Part of a small language model's weights.
Size: 18 layers, width 576, 9 heads of 64, MLP 2304 squared ReLU, vocabulary 8192, 81.1M parameters.
Architecture: rotary positions, no biases in attention or MLP, untied embeddings, learned residual scales.
Training: a variant of Adam for these matrices, 907M tokens.
Each number is 128 + 32 x the weight over the matrix's rms, rounded and kept within 0 to 255. Layers, rows and columns count from 0.

# layer 10 MLP down (transposed), 2304x576, rms 0.0489, rows 1513-1559, columns 0-71
[[ 94 114 108 151 129 152 113 167  83 145 160  95 159 129 117 131  89 108 150 114 136 101 136 135 124 160 101 139 199 126 149  79 112 118 150 135 115 129 145 182 103  92 155  97 167 146 147 128 153 148 126 162 133 174 147 101 181 126 143 153 124 120 146 143 109 142 122  97 189 159  68 173]
 [117 137 151 144 121 108 155 148 116 103 154 155 121 138 133 134 128 174 187 120 129 111 134 124 159 143 134 136 162 163  76 142 128 140 155  98 151 156 126 123 120 125 101 130 122 123 106 165 131 126 123  71  71 154  93 158 142 209 128 149 157 104  93 161 121 143  99 152 109 106 135 129]
 [156 137 135  95 114 159  78 180 126 175 151 195 102  83 159 165 107 137 211 139 124 124 189  57 127 119 159 178 139  93 111 141  97 132 140 133 122  86 144 146 123 113 102 149 133  93 195 107 148  92 180 102 126 202  90  90  70  89 117 108 114 158 124 145 104 128 150 117 157 163  64 162]
 [103 111 165  87  88 182 149 178 147 113 143 140  77 142 114 120  86 128 172 129  34 151  87 127 160 147 128 136 179  74 134 200 103  37 133 223 122 143 106 187 208 107 112 155 135 151 113 123 171 136 155 138 124  72 200 137 115 124 144  17 128 123 163 141 104 164  93 104  95  93 112 110]
 [145  92 161 129 162 104 197 130  73 131  72 139 160 191 151 147 176 165  92 120 114 146  92 116 149 200  78 165 109 168 149 149 168  71 107 146 149 113  94  73 166 166 124 102  90  85 121 138  80  96 132 162 146 125 159 121 117 139  79 156 181 132 131 152 166 231 109 140 201 168 141 156]
 [134 113 139 161 131 159 119 150  78 129 190 173 105 144  98 165 153 135 133 102  81  95 119 108 170  57 133 181 154 100 194 139 103  80  56 114 119 148 128 108 139 113 111 185 120  93 103 101 159  95 102 111 102 146 156 203 161 116 116 155 167 137 124 139 116 125 201  83 129 183 145  98]
 [168 172 207  93 209  87 123 115  95  96 103 130 120 132 113 115 108 102 122 129 174 137 112  91  93 117 118  80  93 156 124 113 106 124 102 132 129 159 141 112 105 122 170 185 116 127 168 130 184 120  91 175  97 129 122 115 134 120 113 132 117 151 194  83 132 143 131 144 141 113 157 131]
 [174  90 130  87  91 118 131 124 170 175 148 168 145 133 135 179 148  93 175 121 100 182 129 145 129  91  98 103 191 188  93 126 142 131 110 134 159 191 134 120  92 164 144 145  80 141 135  90 117  87 100 117 148 122 113 161 163 104 167  94 131 118 119  92 124 137 178 188 118 143  76 154]
 [ 74 203 119 115 103 161 112 180 127 121 118 155  53 119  60 144 147 101 134 130 146  86 138 115 141 118 122 118 110 117 151 165 140 145  67 159 143 190 135  93 128 158 132 203 135  68 145 153 158 140  78 119 166 162 169 150 188  91  76 158 165  99  74 122 148 101 120 167 143 127 176 129]
 [145  58 158 144 143  91  69 145 156 114 159 163 170  88 162 159  93 148 137  89 123 102 148 117  99 138  86 102  99 121 113 124 152 150 119 124 128 117 178  65 126  96 134 105 145 103 160 110  72 108 116 119 108 133 201 142 107 145 111 166 160 105 163 128 191  92 125  95 182 147 125 138]
 [172 150 106 151 107  97 128 154 118  86  94 134 116 138 195  99  81 126 172 149 135 103 124 102 113 149  93 114 140 187 107 103 160 121 108 126 155 163  97 123 152 123 145 140 113 132 152 108 109 110  52 115 108 180 109 196 152 114  97 143 155 127 135 156 159 110 122 135 104 111 139  97]
 [127 129 153 175  73 148 108  97 103  71 150 124  69 159 106 149 192 126 110 154 111 148 129  90  94 118 118 149  63 100 124 143 132 110 123  93 128  68 105 155 167 141 125 148 149 147 105 142  80 129 126 163 221 137 133  99 134 126  91  71  98 162 126 179 104 112 152 136 137  57 141 113]
 [145 210 101 140 125  62 181  84 101 156 136 106 173 124 135 111 113  66 127  97  62 167 105 171 162 113  58 133 125 146 134 111 150  53 145 104 128 205  96  72 139  82 151 167 157  88 118  92  98 132  94 138 131 118 147  80 148  92 148  52 107 109 149 114 152 128 149 120 153 136  89 126]
 [111  43   2 162 135 136  35 121 181 140 129 131 120 105  92  78 102 171 102 131 136 171 114  92  77 146 145 135 164 130 121 139 172 145 168 138 132 118  89  59 150 135 120  83 151  60 108 147 119 173 142 176 118 164 112 117 154 101  71 151 179 123  89 166 108 160 137 163 135 112 169  67]
 [ 78 111 113 146 102  86 154 107 163 169 144  69 204 122 189 181 108 137 128  94 135  72 133 171 147 124 134 139 103 132 150 145 105  77 165 137 105 101 147 158 133  82 161 136 170 152 108 117 173 130 132 164 116 127 151 125 141 124  83  68 101 139  83  99 104 135 136 154 134 128 129  92]
 [110 131 180 119 153 175 117 158 128 165 166 127 100 121 104 125 140  81 108 105  82 135 111 117 140 122 161  62 110 141 120  92 126 161 146 113 172 122 153 115 123 140 154 133 130 142 157  93 127  90 146 132 125 156 152 144 107 147 105 169 177 147 133  94 115 102 181 106 138 121  86 144]
 [124 157 151 184  94 158 132  54  80 122 164  90 182  87  92 101 159 114 128 185 159 112  74 103 116 121 139 150 127 122 115 102  65 138 113 143 139 164 120 135 143 128 122 126 136 190 102 122 154  71  86 161 150 125 178 101 147 123 120 142 171 183 124  87 197 157 159 146 183 150 158 136]
 [116 150 136 142 119 157 136 116 152  84 129 143 117 112 133  83 161 150 153 128 132 147  70  63 141 101 137 113 144  97 144 175 164 123 130 171 104 139 108 109 102 137 131 149 107 187 105 169 189 144 127 108  96 105 130 147 120 159  92 124 212 171  81 105 122 127 125  95 128 125 174 161]
 [157 154 112 125  78  68 120 162 142 123 151  97  28  51 113 170 172 122 138 138 129 188 198 108 127 124 128 176 136 134  72 103  99 110 116 147 145 161 185 141 157 115  83 115 112 172 151 147 119 140  84 108  97 156 123  87 127 116 114 125  59 116  83 138 126 157 143  88 122 107 139 111]
 [172 140  90  94 142 183  91 178 141 150  58 134 141 121 102  96 102 117 162 186 125 138 155 163 102 149 178 146 129 166 132 175 129 150 165  87 104 117 122  96 147 138 112 147 151 172  93  94 150  81 116 135  70  98 109 126  85 159 181 160 123 226  90  97 104 110 184 142 150 107 174 158]
 [122 133 119 119 112 132 163  69 153 101 129  86 118 175 131  73  76 105 156 133 129 148 134 129 151 171 167 144 105 107 101 142  44 127 146 107  77 120 103 165 123 111 144 158 170 147 117 104 135 170 121 146  86 101 127 129 100 130 136 141  84 136 215 137 157 158 181 155 165 138 116 127]
 [128 124  81 124 137 148 159 131 145 110  79  92 166 107 103 126 107  77 116 125 100 111 126 119 149 157 150 136 127 122 117 133 102 115 132 108 121 177  94 129 135 142 147 154 124 142 139  71 160 123 114 135 155 111 125  66 109 109 119 115 104  87  62 133 182  71 167 143 118 138  73 101]
 [187 125 138  81 135 108 134 157 213 164 100  68 133 100 156 107 168 133 118 129 136  84 122  80 176  93 127 109 156 143  90 125 125 171 149 144 140 144 165 126  78 104 140 160 119  97 146 141 138 149 176 109 103 113 134 163 112 126  84 152 173 155 119  99  68  64 115 189 122 152 121 106]
 [ 53 116 112 138 133 143  88 167  66 158 124 105 156 162 151 108 173 131 119 167 176 152 107 186 124 145 173 147 148 122 173 153 116 151 107 146 140 171  79  84 112 157 141 141 130  98 151 174  67 122 152 134 108 166 106 143 121  95 159  81  81 117 146  80 135 180 106 129 160 190 100 137]
 [ 89 144 130  98 126 105 152 128 155 127 127 135  97 209 174 107 125 128 113 151 137 132 140 117  78 116 138 149 105 122 120 136 151 143 136 126  60 119 118 112 140 109  67 167  84 128 173 134  70 116 138  92 175 173 122 196 139 131  67 103 189 114  97  78 110 152 144 122 114 110 166 127]
 [118 109  59 111  53 135 139 173 116 170 139 177 184 145  86  67 148 142 147 167 183 101 152 128  92 149 115 164  71  69 115  92 100 126 147 157 114 105 115 130 174 146 140 159 141 104  56 157 112 139 129 124 129  95  69 122 110 194 112 151 115 117 105  85 155 102 113 155  89 107 120 156]
 [ 94  99 178 147 112 112 115  83 146 113 168 159 178  81 121  95 126 146 135 166 156  66 156 144 108 140 132 126  41 163  94 147 102  98 164 156 162 124 118  70 190 118 136 138 158 127 131 135  82  81  84 167 155 116  99 157 142 112 119 114 124 162  99 189  81  77 118 147 148 121 152 134]
 [157 117 161 136  93 128 106 139 152 117  93  97 150 128 138 128 165 134  91  68 133 153 168 140 116  72  69  64  98 132 123 145  92 113 172 149 210 114 185 126 119 129 117 136 116  93 151 151 137  97 116 143 109 110 144 154 110 103 170 104 108  73 187  80 108 142 123 145 183  67 115  92]
 [129  73 135 131 123  80 145  77 100 105 121  91  71 129 133  87 179 115 127  98  79 171  95  92 130 140 153 118 158 207 140 139 152 162  84  97 134  97 144 138 113 133 203 136  69 131 185 147 102 168 203 131 102 147 156 127 168 138 103  96 149 129  69 127  94 106 100 121 131 129 110 146]
 [ 81  99  95  95 105 115  84  37  55 148 146 139  92  30 105 163 122 130 100 163 121 156 172 126 111 147  89 149 159 145 159 175 157 199 117 136 142 188 103 177 105  32 167 118 123 131 159 132  42 181  56 130  96  77 190  99  99 160 137 115 159 101 175 150 126  54  97 111 149 134 112 121]
 [126 134  96 165 125 102 114 135 194 117 143 112 134  93 133  86 116 154  91 108 176 138 103  82 102 110 122 146 122 139  97 127 139  88 110 137 110 115 117 118  93 135 155 155 133 146  80 151 182 140 119 122 134 182  97 101  96  92 101 121 133 154 120 158 108 151  88 109 108 117 133  95]
 [103 167 185 103  52 120 123 165  45 124 113 136  70 170 130 102 158 102  89 100 121 159  99 142 143 104 153 109 137 114  93 102 134  82 119 132 149 188 152 102  89 193 188 154  82 115  72 185 195 167 162 132  99 126 166 100 135 133 135 184 131 139 124  84 104  28 118 133 141 161  89 113]
 [108  86 168 149 111 183 138 162 129 114 135 180 172 106 128  62 139  79 150 109 105 140  60 147 131 115 100 103 140 150 139  81 193 208 139 137 126 163 122 153 157 121  74  97 132 156 164 115 102 130 133 168 132 126 123 159  80 124 135 141 148 144 124 113  99  43 130 127 131 194  76  71]
 [150 142 186 152  59  98  96  89 108 141 133 182 138  80 118  78 148 136 130 165  91  67  82  73 121 137 129 154 108 114 146 157 108 190 115 125 125 146 163 198 139 157 107 141 185 134 145 132 115 118 109 178 128 131 129 149 167 127 144 161 187 133 103 139 136 170 122 173 144 146  76 135]
 [127 103 160 130  66 130 177 112 110 183 167 163 118 112 171  85  98 117 167  95 117  91 117 140 117 187 161  71 132 106 152 151 122 128 159 136 108 154 135 140 125 122  83  88 136  73 184 143 155  69 113 112 122 136 120 144 169  97  76  91 134 154  71 163 126 101 161  90 128 108 139  95]
 [163  97 136 138 101 124  85  97 177 142 124 145 105 176  82  81 155 115  65  79 154 190 100 175 147 183  94 115 160 192  96 173 116 127 137 171 132 149 108 114 146 161 136 142 124 131 141 111 166 131  60 116 158 107 104 180 124  90 186 116  82 191 157  90 200  66 156 140 117 100 143 104]
 [143 100 139 197  84 112 147 154  95 111 124 142 122 108  89  98 130 136 193  90 101 158 150  85 140  98 131 143 127 132 142  83 185 159  56 124  55 157 146 127 124 102 115  93 131 124  81 179 121  93 116  98  56 142 103  58 155 208  88 149 113 154 108 137 107 142 107 101 168 145 154 157]
 [108  77  85 115 111 116 100 125  89 135 150 194 176  96  71 124 126 136  75 164 153  73 106  91 117  90 106 143 182 230  92 171 115  97 111 132  61 143 106 121 138 131 107  80 174 131 138 103  83 119 120  80 113 150 137 112 138 160  32 120 157 133 111 163 157 142 170  88  86 160 136  56]
 [ 99 162 151  60  76 105 111 123 205 124 144 223 103 152 132 113 141 149 167 144 156 105 203 162 160  89 104 147  95 132 126 131 191 151 110 154 137  97 149 115 138 107 112 128 136  93 125  91 140 129 106 120 103  98 122 150 110 137 138 108  99  89  93  87 201 118 121  96 122 107  97 161]
 [ 92 127  96  71 145 140 150 146 136  64 112 134 109 129 160 125  80 167 134 103 124  89 158 151  83 142 152 188 152 101  70 172 156 126 137 163  88 146 172 182 136 153 139 105 162 136 145  89  85 112 153 120 138 126 125  84 122 141  54 107 169 135 120  91 155 176 104  47 152 152 103 136]
 [ 71 123 125 147 100  85 124 141 165 114 164 144 130  99 120 137 147 135 143 114 110  90 115  80  82 141  93 152 166 214 113  98  98  42 127 120 144 125  96  93 167  87 111  84 165  96 119 118 172 143 117 136 147 120 139 139 141 103 170 104  70 138 147 111 146  63 143  59 162  92 123 117]
 [102 157 133  43 112 138 199 151 116  99 122 125 118 115  85 136 132 150 129 104  98  90 152 104 124 105 108 142 102 125 129 108 158 136 147 122 131 174 142  74 100 144 115 109 122 127 133 162 153 171 145 152  41 150 133 154  72 101 145 148 175 122 100 182 115 113 149 154 199  87  69 115]
 [ 78 129  89  50  85 159 138 161  99 139 124 158 182 123 162 149  55  58 138 120 131 109 167 126  71 121 115 137 125 181 140 135 141 164 174 116 130 209  83 101 106 107 141 150 184 138 132 101 119 113 150 184 130  62  90 178 168  82 120  93 146 110 119  72 120 104 125 135 137  81 175 100]
 [152 161 118  87 114 146 137 100 105 142 143 143  70 119 153 190 142 117 111 136 183 149 153  83 137 107 159 130 132 147 111 132  91 141  76 164 132 162 122 111 155 122 177 122 202 142 161 115  82 135 168 130 121 132 173 195 150 109 102 150 130  89 165 178 137 121 103 100 113 135 118  97]
 [ 89 125 111 108 110 148 118  59 165 154 181 132  93 102 148 110 116 154  83  98 142 121  91  77  75 114 188 129 131 129 130  90 113 182 171 156 100 156 119 111 125  82 105 147 128  88 118 111 152 129 113 127  55  93 125 116  77 138 126  71 162 140  85 176 124  68 160 110 147 151 112  51]
 [ 81 147 136 123 130 126 124 142 109 118 167  76 153  90  96 109 126 156  83 149 123 166 117 108 145 139 174  98 134 161 149 214  86  82 105 165 121 170 149  44 154 133 137 154  80  99 118 116 140 144  91  92 166  63 147 119 157 130 152 163  76 117 128 116 115 142 140 174  96 116 112 146]
 [171 131 115 191 131 125 116 103 118  82 151 151  70 131 119 137 137 175 118  89 178  90 130 114 172 146 133 243  93 143 112 162 140 177 118 179 151 122 106 114  72  84 199 180  25 126  89  94 147 150 196 174 122 155  90 186 177 131 111  82 105 132 104 145 148  50  57 146 123 117 143 147]]
# layer 10 MLP up, 2304x576, rms 0.0525, rows 1514-1560, columns 0-71
[[147 155  87 161 136 121 147 134 115 140 109 122 110 134  92 112 118  73  75 154  99 140 157  96 134 132 115 128 118  70 145 104 137 117  78 127 111 123 125 143 172 124 120 136 167 113 172 166 100 162 121 152 132 147 147 116  94  93 118  61 131 105 149  76 140 107 158 134 166 143 134 127]
 [132 196 175 156 142 170 126 133 201 109  83  84 151 123 130 145  99 191 178  92 208 129 114  94 103 213 189 122 150 120 165  80  91 164 131  48 125 163 109  86 183 194 159 137 115 115 171 109 123 155 117 107 142 160 158  86 141  69 116 143 114 130 161 120 164 182 149 140 119 134 164 138]
 [148 167 126 101 106 133 117 168 134 117 152 166 110  67 116 197 198 150  76 145  92 135  80 168 186 104 125 135 100  91 143 115 102 109 103 180 124 140  94  37 114  91 107 117 161 160 141 245 152  60 160  55 170 120 115  99  93 180 112 145 148 140 113 137 106 111 133 167 148 138 168 180]
 [117 110 136 167 145 182 133 116  81 144 157  79 133 158 112 179 148 162 163 123 206  75 147 146 175 193 142  91 154 104 200 114 125  58 139 193  58 156 178 105 144  79 188 153 141 114  68 142 173  97 170  96 101 101 106 117 137  90 104 156 145 135 152 141  75 165 137 127 158  93 175 132]
 [165 182 192 131 141 172 185 156 166 119 195 119 141 174 114 116 108  90  69 119 123 171 150 200 191 152 161  96  89 123 165 114 105  77 161 143 144 149 150  73 177 145 111 152 124 128 188 204 150 181 105 119 136 156 172 149 147 111 150 157 171  78 132 124  77 133 143 114 102 101 186 136]
 [115 102  98 111 106 133 126 111 130 106 108 152 124 171 129 137 154 142 122 122  84 170 178 141 163 178 154 140 102 127 113 126 117  94 104 171 126  86 164  98 210 124 113  99 133 132 119 148 110  91 150 109 141 139 119  84 115 145 114 131 158 137  49 167  86  98 104 132 116 147  87 128]
 [150 138 123 158 171 143 173  84 120 106 103  19 146 173  69 168 125 151 179 125 130 175 150 155 126 178 118 112 159 134 173 156 148  86 117 117 123 109 139 104 120 103 165  83 110 124 126 158 137 114 154 166 158  64 114 167 158  86 114 127 140 141  42 108 110 157 169 117 165  92  87 133]
 [151 179 140 166 166 144 142 150 139 127 164 137 117  92 131 158 105 123 147 135 126 149 141 133 158 186 121 157 106 151 132 114 148 127 130 203 150 195 141 110 100 142 143 116 131 138 128 118 105 174 105 148 123 140 133 141 141 116  96 114 105 108 138 118 124  86 105  60 136 118 148 100]
 [180 126 178 167 160 132 152 125 143  66  95 105  60 138 111 119 153 101  78 209 183 103 130 130 129 106 157 110 117  96 126 140 166 113  90 151 126 120 141  93 123  33 144 155 136 165 110 122 159 150 126 136 132 128 143  67 110 124 134 146 151  78 162 128  54 160  91 102 120 113 140 101]
 [149 136 143 123 186 132 181 119 101 132 209  93 116 226  99 193 186 111 143 113 149 108 140 128 142 155 163  75 117 165  91 110 140 136  93 107 141 218 145 135 126 142 191 109 120 117 106 137 148 129 147 103 121  74 143  70 152 110 107  98  63 143 175  81 132 118  90 116 129 193 177 122]
 [ 95 133 110 150 114 158 136 123  79 156 141 133 128 117 164 174 104 138 131 152 166 130 108  72  99 182 100  86 139 154 121 123 125  80 120 158 140 179 176  53 155 128  73  97 108 110  95 113 135 142 143 181 123 105 131 159 125 206 139 107  92 142  67 152 133 134  96 142 130 139 135  84]
 [170 122 114 154 152 142 110 139  71 143 136 119 197 121 101 109 102 110  99 137 184 135 110 140 159 133 118  47 101 163 135 148 118 124 145 183 127  93 174  74 186 125  91 162 120 182 118  91 152 134 183 194 171  71 175 114 107 113 152 115 159 134 168  82 120  91  97 147 129 122 119 137]
 [ 98 180  97 161 154 209 132 159 129 153  72 161 139 127 121 130 115 149 148 170  98 146 138 155  90 144  92  60 132  54 138  63 107 149  87 147 121 148 161 119  97 133 129  76 105 129 164 174 141 160 117  93 115  55  94 127 165 164 123 144 168  99  78 152  92  68 119 128 121 144  81  86]
 [125 139  91 107 182 107 188  78 121 128  82 101 164 147 136 125 110  70  71  81 155  95 122 186 146 125 186  96 111  98 141  91  88 124 168 153 156  81 172  74 122 180 186 122 169  93 123 108  50 202 196 124 118 139 135  88 106  72 117 105 174 112 110  85  91  85  91 138  87  99 168  90]
 [113 149 113 176 141 179 110 150 124 115 105  88  90 100 134 154 123  74 138 172 116 172 131 105 144 158  62 105 120 115 162 153 120  93 160 204 153 152  98 107 146 187 106 110  54 174 155 122 180 101 112 137 141 155 190 140 139 107 121  82  40 117  69 105 129  75 116 172  81 159  94 156]
 [132 206 139 126 169  78 115 120  99 157 156 157 126 172 101 125  88 117 118 156 108 168  89 105 108 116 147 126 112 140 190  97 130 126 134  96  50 142 137 169 110  90 133  91  99 115 177 116 112 165 134 128 105 157 110 146 132 126  96  97 109 117 177 143  97 142 105  97 135  96 122 131]
 [139 143 184 188 148 118 151  64 116 143 121 116 124 110 119 217 140 100 122 153 161 112 127 151 145 114 140 114 159 112 113  85 117 141  52  97  91 120 146 134 133 133  88 123 124  81 192 142  88  90 155 151  97 186 142 118 119 113 102 155 102  57 131 141 113 104 103 139 172 119 137  52]
 [240 167 151 114 143 132 150 169 155 134  67 118 108 113  91 151 168 198 135  74 151 190 125 112 194  96 161 176 108 135 111 161 185 129 115  77 132 132 144 135 124 114 183 102  97 134  87 179  86 109 124 141  26 148 103 108  92 143  59 111 117 122 191  71 173 161 141 103 116 118 111 208]
 [194 107 102 122 119 159 147 149 105 143  81 147 144 179  87 126  90 122  73 160 139 149 157 104 165 169 166 156 110 138 152 119 187 137  95 188 134 120  92 106 133 131 156 114  91 129 137 111 164  76 177 142 145 140 163  94 149 214 123 133 127 170  99  66 114 149 158  90 145 128 155 180]
 [152 161 163 170 161 122 112 161 133 146 110 108 123 136 162 134 170 141 146 184 177 181 144 131 131  78 126 116 131 163 133  95 127 112 115 151 155 182 163 120 170  99 113 112 126 135 170 124 136 113 105 172 131 128 154 114 132 117 184  78 137 116 113  94 115 138 102 101 135 130 156 132]
 [143 184 175 216 126 158 158 138 119 146 110 158 133 106 158 137 108 156 125 133 188 160  96 134 154  78 106 154 126  75 149  80 114 104 138 120 135 123 139  77 112 172 172 117 128 104 145 177  97 109  98 109 157 121 125 156 149 117 154 135 128 108 171 167 174 142 127 123 153  79 113 110]
 [ 99 200  85 105 162 131 157 131 129 103  90 181 100 106 112 137 125  77 116  91 148 101 122 121 101 149 145 100  54 136 181  71 120 125 149 148  97 106 147 151 117 116 157 140 130 104 152 150  67 105 109 101 103 153 148 129 120 168 109 176 157  46 101 138  82 159 135 104 116 129 148 107]
 [139 120 129 170 104 105 122 100  69 159 144 123  97 109  94 100 145  65  72 128  92 113 105 172  93 163 184 113  84 107 138  93 217 131 112 126 116 202 167 113 103 171 174 154 130 187 109 125 118 113 220 181 118 126 227 137 111 146  85  97 130 121 135 128  99 185 100  86  95 179 100 127]
 [114 162 166 111 117 168 112 106 163  91 144 189 187 159 104  61 137 142 137 133 197 122 194 137 215  97 102 106 127  94 176 161 152 122  83 121 123 104 118  20  99 144 138 102  78 212 123 132 145 130 116 162 141 144 126 123 147 139 142  90 184  95 122 247  78 135 106  31 147  54 155 103]
 [139 139 108 120 107 151 167 129 104 166  65 142 100 118 156 137  90 100 121 135 141 124 133 182 169 174 154  83  98 166 139 119 116  87  71 148 127 148 155  72 132 113  72 166 117  83 148 123 158 101 125 194 153 125 155  91 123 143 152 155 123 100 183 124  96 171 132 110  47 124 150 108]
 [152 103 134 126 169 153  76 157 103 132 149 147 131 152 131 166 115 174  95 183 138  74 121 180 144 104 104 115 193 163  94 138 100 186 129 113 142 172 121 110 195  89 122 151 147 126 163 160  99 163 154  99  44 168 169 104 113 118  92  75 114  95 116 104 127 157  86  68  61 109 179 137]
 [126 133 179 156 123 192 119 126 159 131 171  93  73 132 166 184 171  54 146 149 144 172 115 175 124 156 150  99 146  93 147 146 149 116  87 118 124 107 145 112 145 178 102 139 116 103 161 129 157 117 193 210 117 160 153 133  95 111 143 138 119 151 150 150 138 158 113  78 123  98 149 138]
 [192 139 159 120 123 158 119  98 113  34 158 212 174 204 135 146 217 123 103 165 150 167  99  97 161 131 112 148 129  92 134  98 118  87  72 155 151 187 149 193  86 160  93 125 113 146 150 143 149 184 109 122 115 189 172 144 115 152 142 140 171 127 136  83 130  93 139 122  93 115  84 155]
 [110 169 120 146 142 123  90  81 118  84  85 100 141 107 107 203  87  87 130 186  78  80  82  58  96 165 160 139 104  79 156 151 142 140  65 119 134 121 106 129 117 122 141 141 123  54 173 115 111 118 164 117 149  74 161 155  95 124  87 159 133  84 101 135 134 114  69 138 130 105 155 112]
 [130 156 172 123 103 113 126 121  76 121 149 129 113 138 121 211 119 121 112 123 152 113 125 119 201 145  69 182 106  76 159 153  92  93 120 142 123 122 110 154 112  81  91 139 129 142 172 151 120 102 103 112 127 142 109 105  98  96 122  76 152 141  87  94 153 137 183 116 192 125 146 141]
 [128  99 130  49 161  86 154 142 158 106 126 117 200 135 132 160 128 150 101 105 114  95 143 100 115 135 136 193  29 106  86  77 147 149 152 167 177 127 130  88 124 116 112 146 131 118  97 157 174 138 128 128 175 122 138  66 153 126 117  77 162 123 113 137 144  90 132  81 160 130 118 178]
 [100 133  90 134 108 145 170 110 131 158 122 178 131  93 149 123 144 121 109 197 115  84 135 141 114 155  89 104 102 115 158 122 121  73 103  83  91 175 172 158 159 105 102 174 149 132 109 149 136 163 107 116  86 135 118 118  93 157 144 158 135 147 128 120 126  85  76  92 119 114 151 135]
 [104 138  93  97 132 115 115 142 148  83  79 129  78 128 117 159 136  41 100 109  79 124 172 146 137 139 148 104 115 144  87 109 167 117  88  92 126 107 132 131 113 219 159 178 155 164 116 120 111 145 175 113 102 180 150 122 132  61  71 154 175  58  97 122  53 144 126 125 120 147 110  83]
 [135 137 100 138 156 165 106 133 144 165 112 118 112 129 109 134 149 126 123 137  97 100 119 117 117 128  73 117 116 152 100 116 133 132 114 158 107 145 174 111  65 161 152 128  97 121  57 125 113  88 151 124 165  94 163 125 128  82 135 145 165 161 135 123 134 100  50 104 120 174 136 146]
 [137 152  88 163 153 114 165 104  89 132 145 114  78 199 104 117 156  87  75 109 132 135 118 156 155 167  74 179 127  70  76 120 138 144 142 136 193 123  98  52 157 141 149  82 137 182 129 199 182 141  73 178 133  93  91  95 115  83 174 146 120  99 108 115 117 197 113 109 124  91 136 117]
 [132 172 120 125  93 178 107 141 104  80  84  80  90 125 115 158 179 150 130 129 137 135  79 165 138 131 159 132 133  64 133 152 125 109 135 144 137 139 135 127  96 114  99 123 153 118  93 165 173 120 174 128 106  78 160 122  53 155 106 129 141 109 103 142 142 174  61  80 145 133 128  94]
 [111  96 102 193 119 106 108 160  96 143 129 103 138  60  61 117 137 115 137 121  98 111  45 135  90 125 152 151 187 122 119 104 118 141 126 153 137 178  97 109 139 154 160 173 147  91 135 113  92 130 149 134 118 154 131  70 167 139 100 122 134  87 122 117 169 168 143 130 159 125 155  85]
 [ 90 121 148  99 185 124 109  82 137 130 171 120 143 122 108 139 144  79 119 131 151 128 110 129 114 106 168 141 125 106 145 102 119 104 150 107 140 104 140 115 110 136 153 152 111 100 120 133 142 146 117  98  96  97 113 129 152 142  83 135 162 120 125 166  54 189 114 124 102 121  67 106]
 [171  77  99 169 140 122 146 121 114 148  88 129 162 121 118 141  91 151 146 114  98 115 154 148 132 167 139 108 129 153 150 112 164  95  98 178  64 120 152  94  69  76 147 136 101 106 157  99 159 160 194 100 102 129 122  95 165 133 155 136 123  80 104 113  88 106  95  87 147  95  89 147]
 [154 112 101 117 139 125 170 114 114 184  67 114 163 126 143 127 123 113 174 165 146 126 153 143 210 102 114 175 149 143 122 122 132 167  84 155 125 133 135  80 152  44 181 146  73 175  85 172 134 166 138 140 118 130 200  74  93  60 101 111 105 112  74 135 129  62 164 144 128  77 161  27]
 [163 133 131  63 155 125 114  63  72 140 119 166 103 174 120 114 126 144 151  97 123 182 145 101  96 114 151 129 159 115 124 146 149 118 113  94 156  77 131 117  83 127 140 179 163 158 154 119 143 143 114 166 111 167 139  91 149 154 136 134 155 102 145 111 112 185 142 146 131 151 137  95]
 [154 113 139 137 137 192 157 136 128 125 111 128 116 109 130 144 115 103 105 111 177 108 137 100 147 131 152 148 107 148 115 112 178 156 146 133 143 153 118  32 133 121  72 134 134 121  67 116 130 136 134 173 134 109 132 135 144 182 144 121 129 138  91 110 112  85  87 135 110  63 107  97]
 [186 107 158 161  99  96 188 172  85 126 110 108  80 100  75 163  73 153 142 109 201 111 116 120 113 162 111 122 101 178 131 134 112 136 129  84 177  92 132 124 140 185 119  98  85 128  89 177 115 104 107 106 105 113 105 135  85 152  95 159 152 127 131 121 161 142 181 165 134 110 101 133]
 [172 129 119 176 138 117 125 129 140  66 145 138 155 197 139 146 160  63   8 144 127 208 153 144  92  75 168  57 183 105 163 117 193 171 147 154 117 152  90 154  74 123  83 190 118 160  55 106 129 154 171  61 117 142 141 138  94 134 111 144 161 119 128 137  77 109 106 127 165 124 147 130]
 [147 127 152 119 108 133 107  98 120  75  72 116 161 145  96 142 131 116 109 141 106  97 112 130 115 111 130  99 106 143 166 134 142 102  94 149 127 187 117  98 184 125 160 102 103 143 140 140 120 150 145 125 143 108 104  92 122 155  99 166 113 113 133 104 157 105 117 131  56  88 112 186]
 [ 96 114 163 152 143 119 165 130  31 175 143 121  53 120  89 117  89 112 129  76 224 117 131 144 148 123 166 131 176 139 145 165 166 124  81 122 121 142 100 112 150 174 159 141 135 110 110 147 121 130 122 108 158 133  74  66 187 128 117 142 203 103  96 129 138 146 167 140 160 123 140 100]
 [164 154 157 129  96 157 149  89 100 105 137 117 161 186  73 164 107 180 139 117  65 111  76 148 184 169 135  71  66 130 161 164 132 147 122 150 154 149 168 111 127  98 107 101 164 141 106 139 240 186 163  98  87 146  91 127  80 162 135 169 124  64 145 158 129 136  98 128 105 136 154  78]]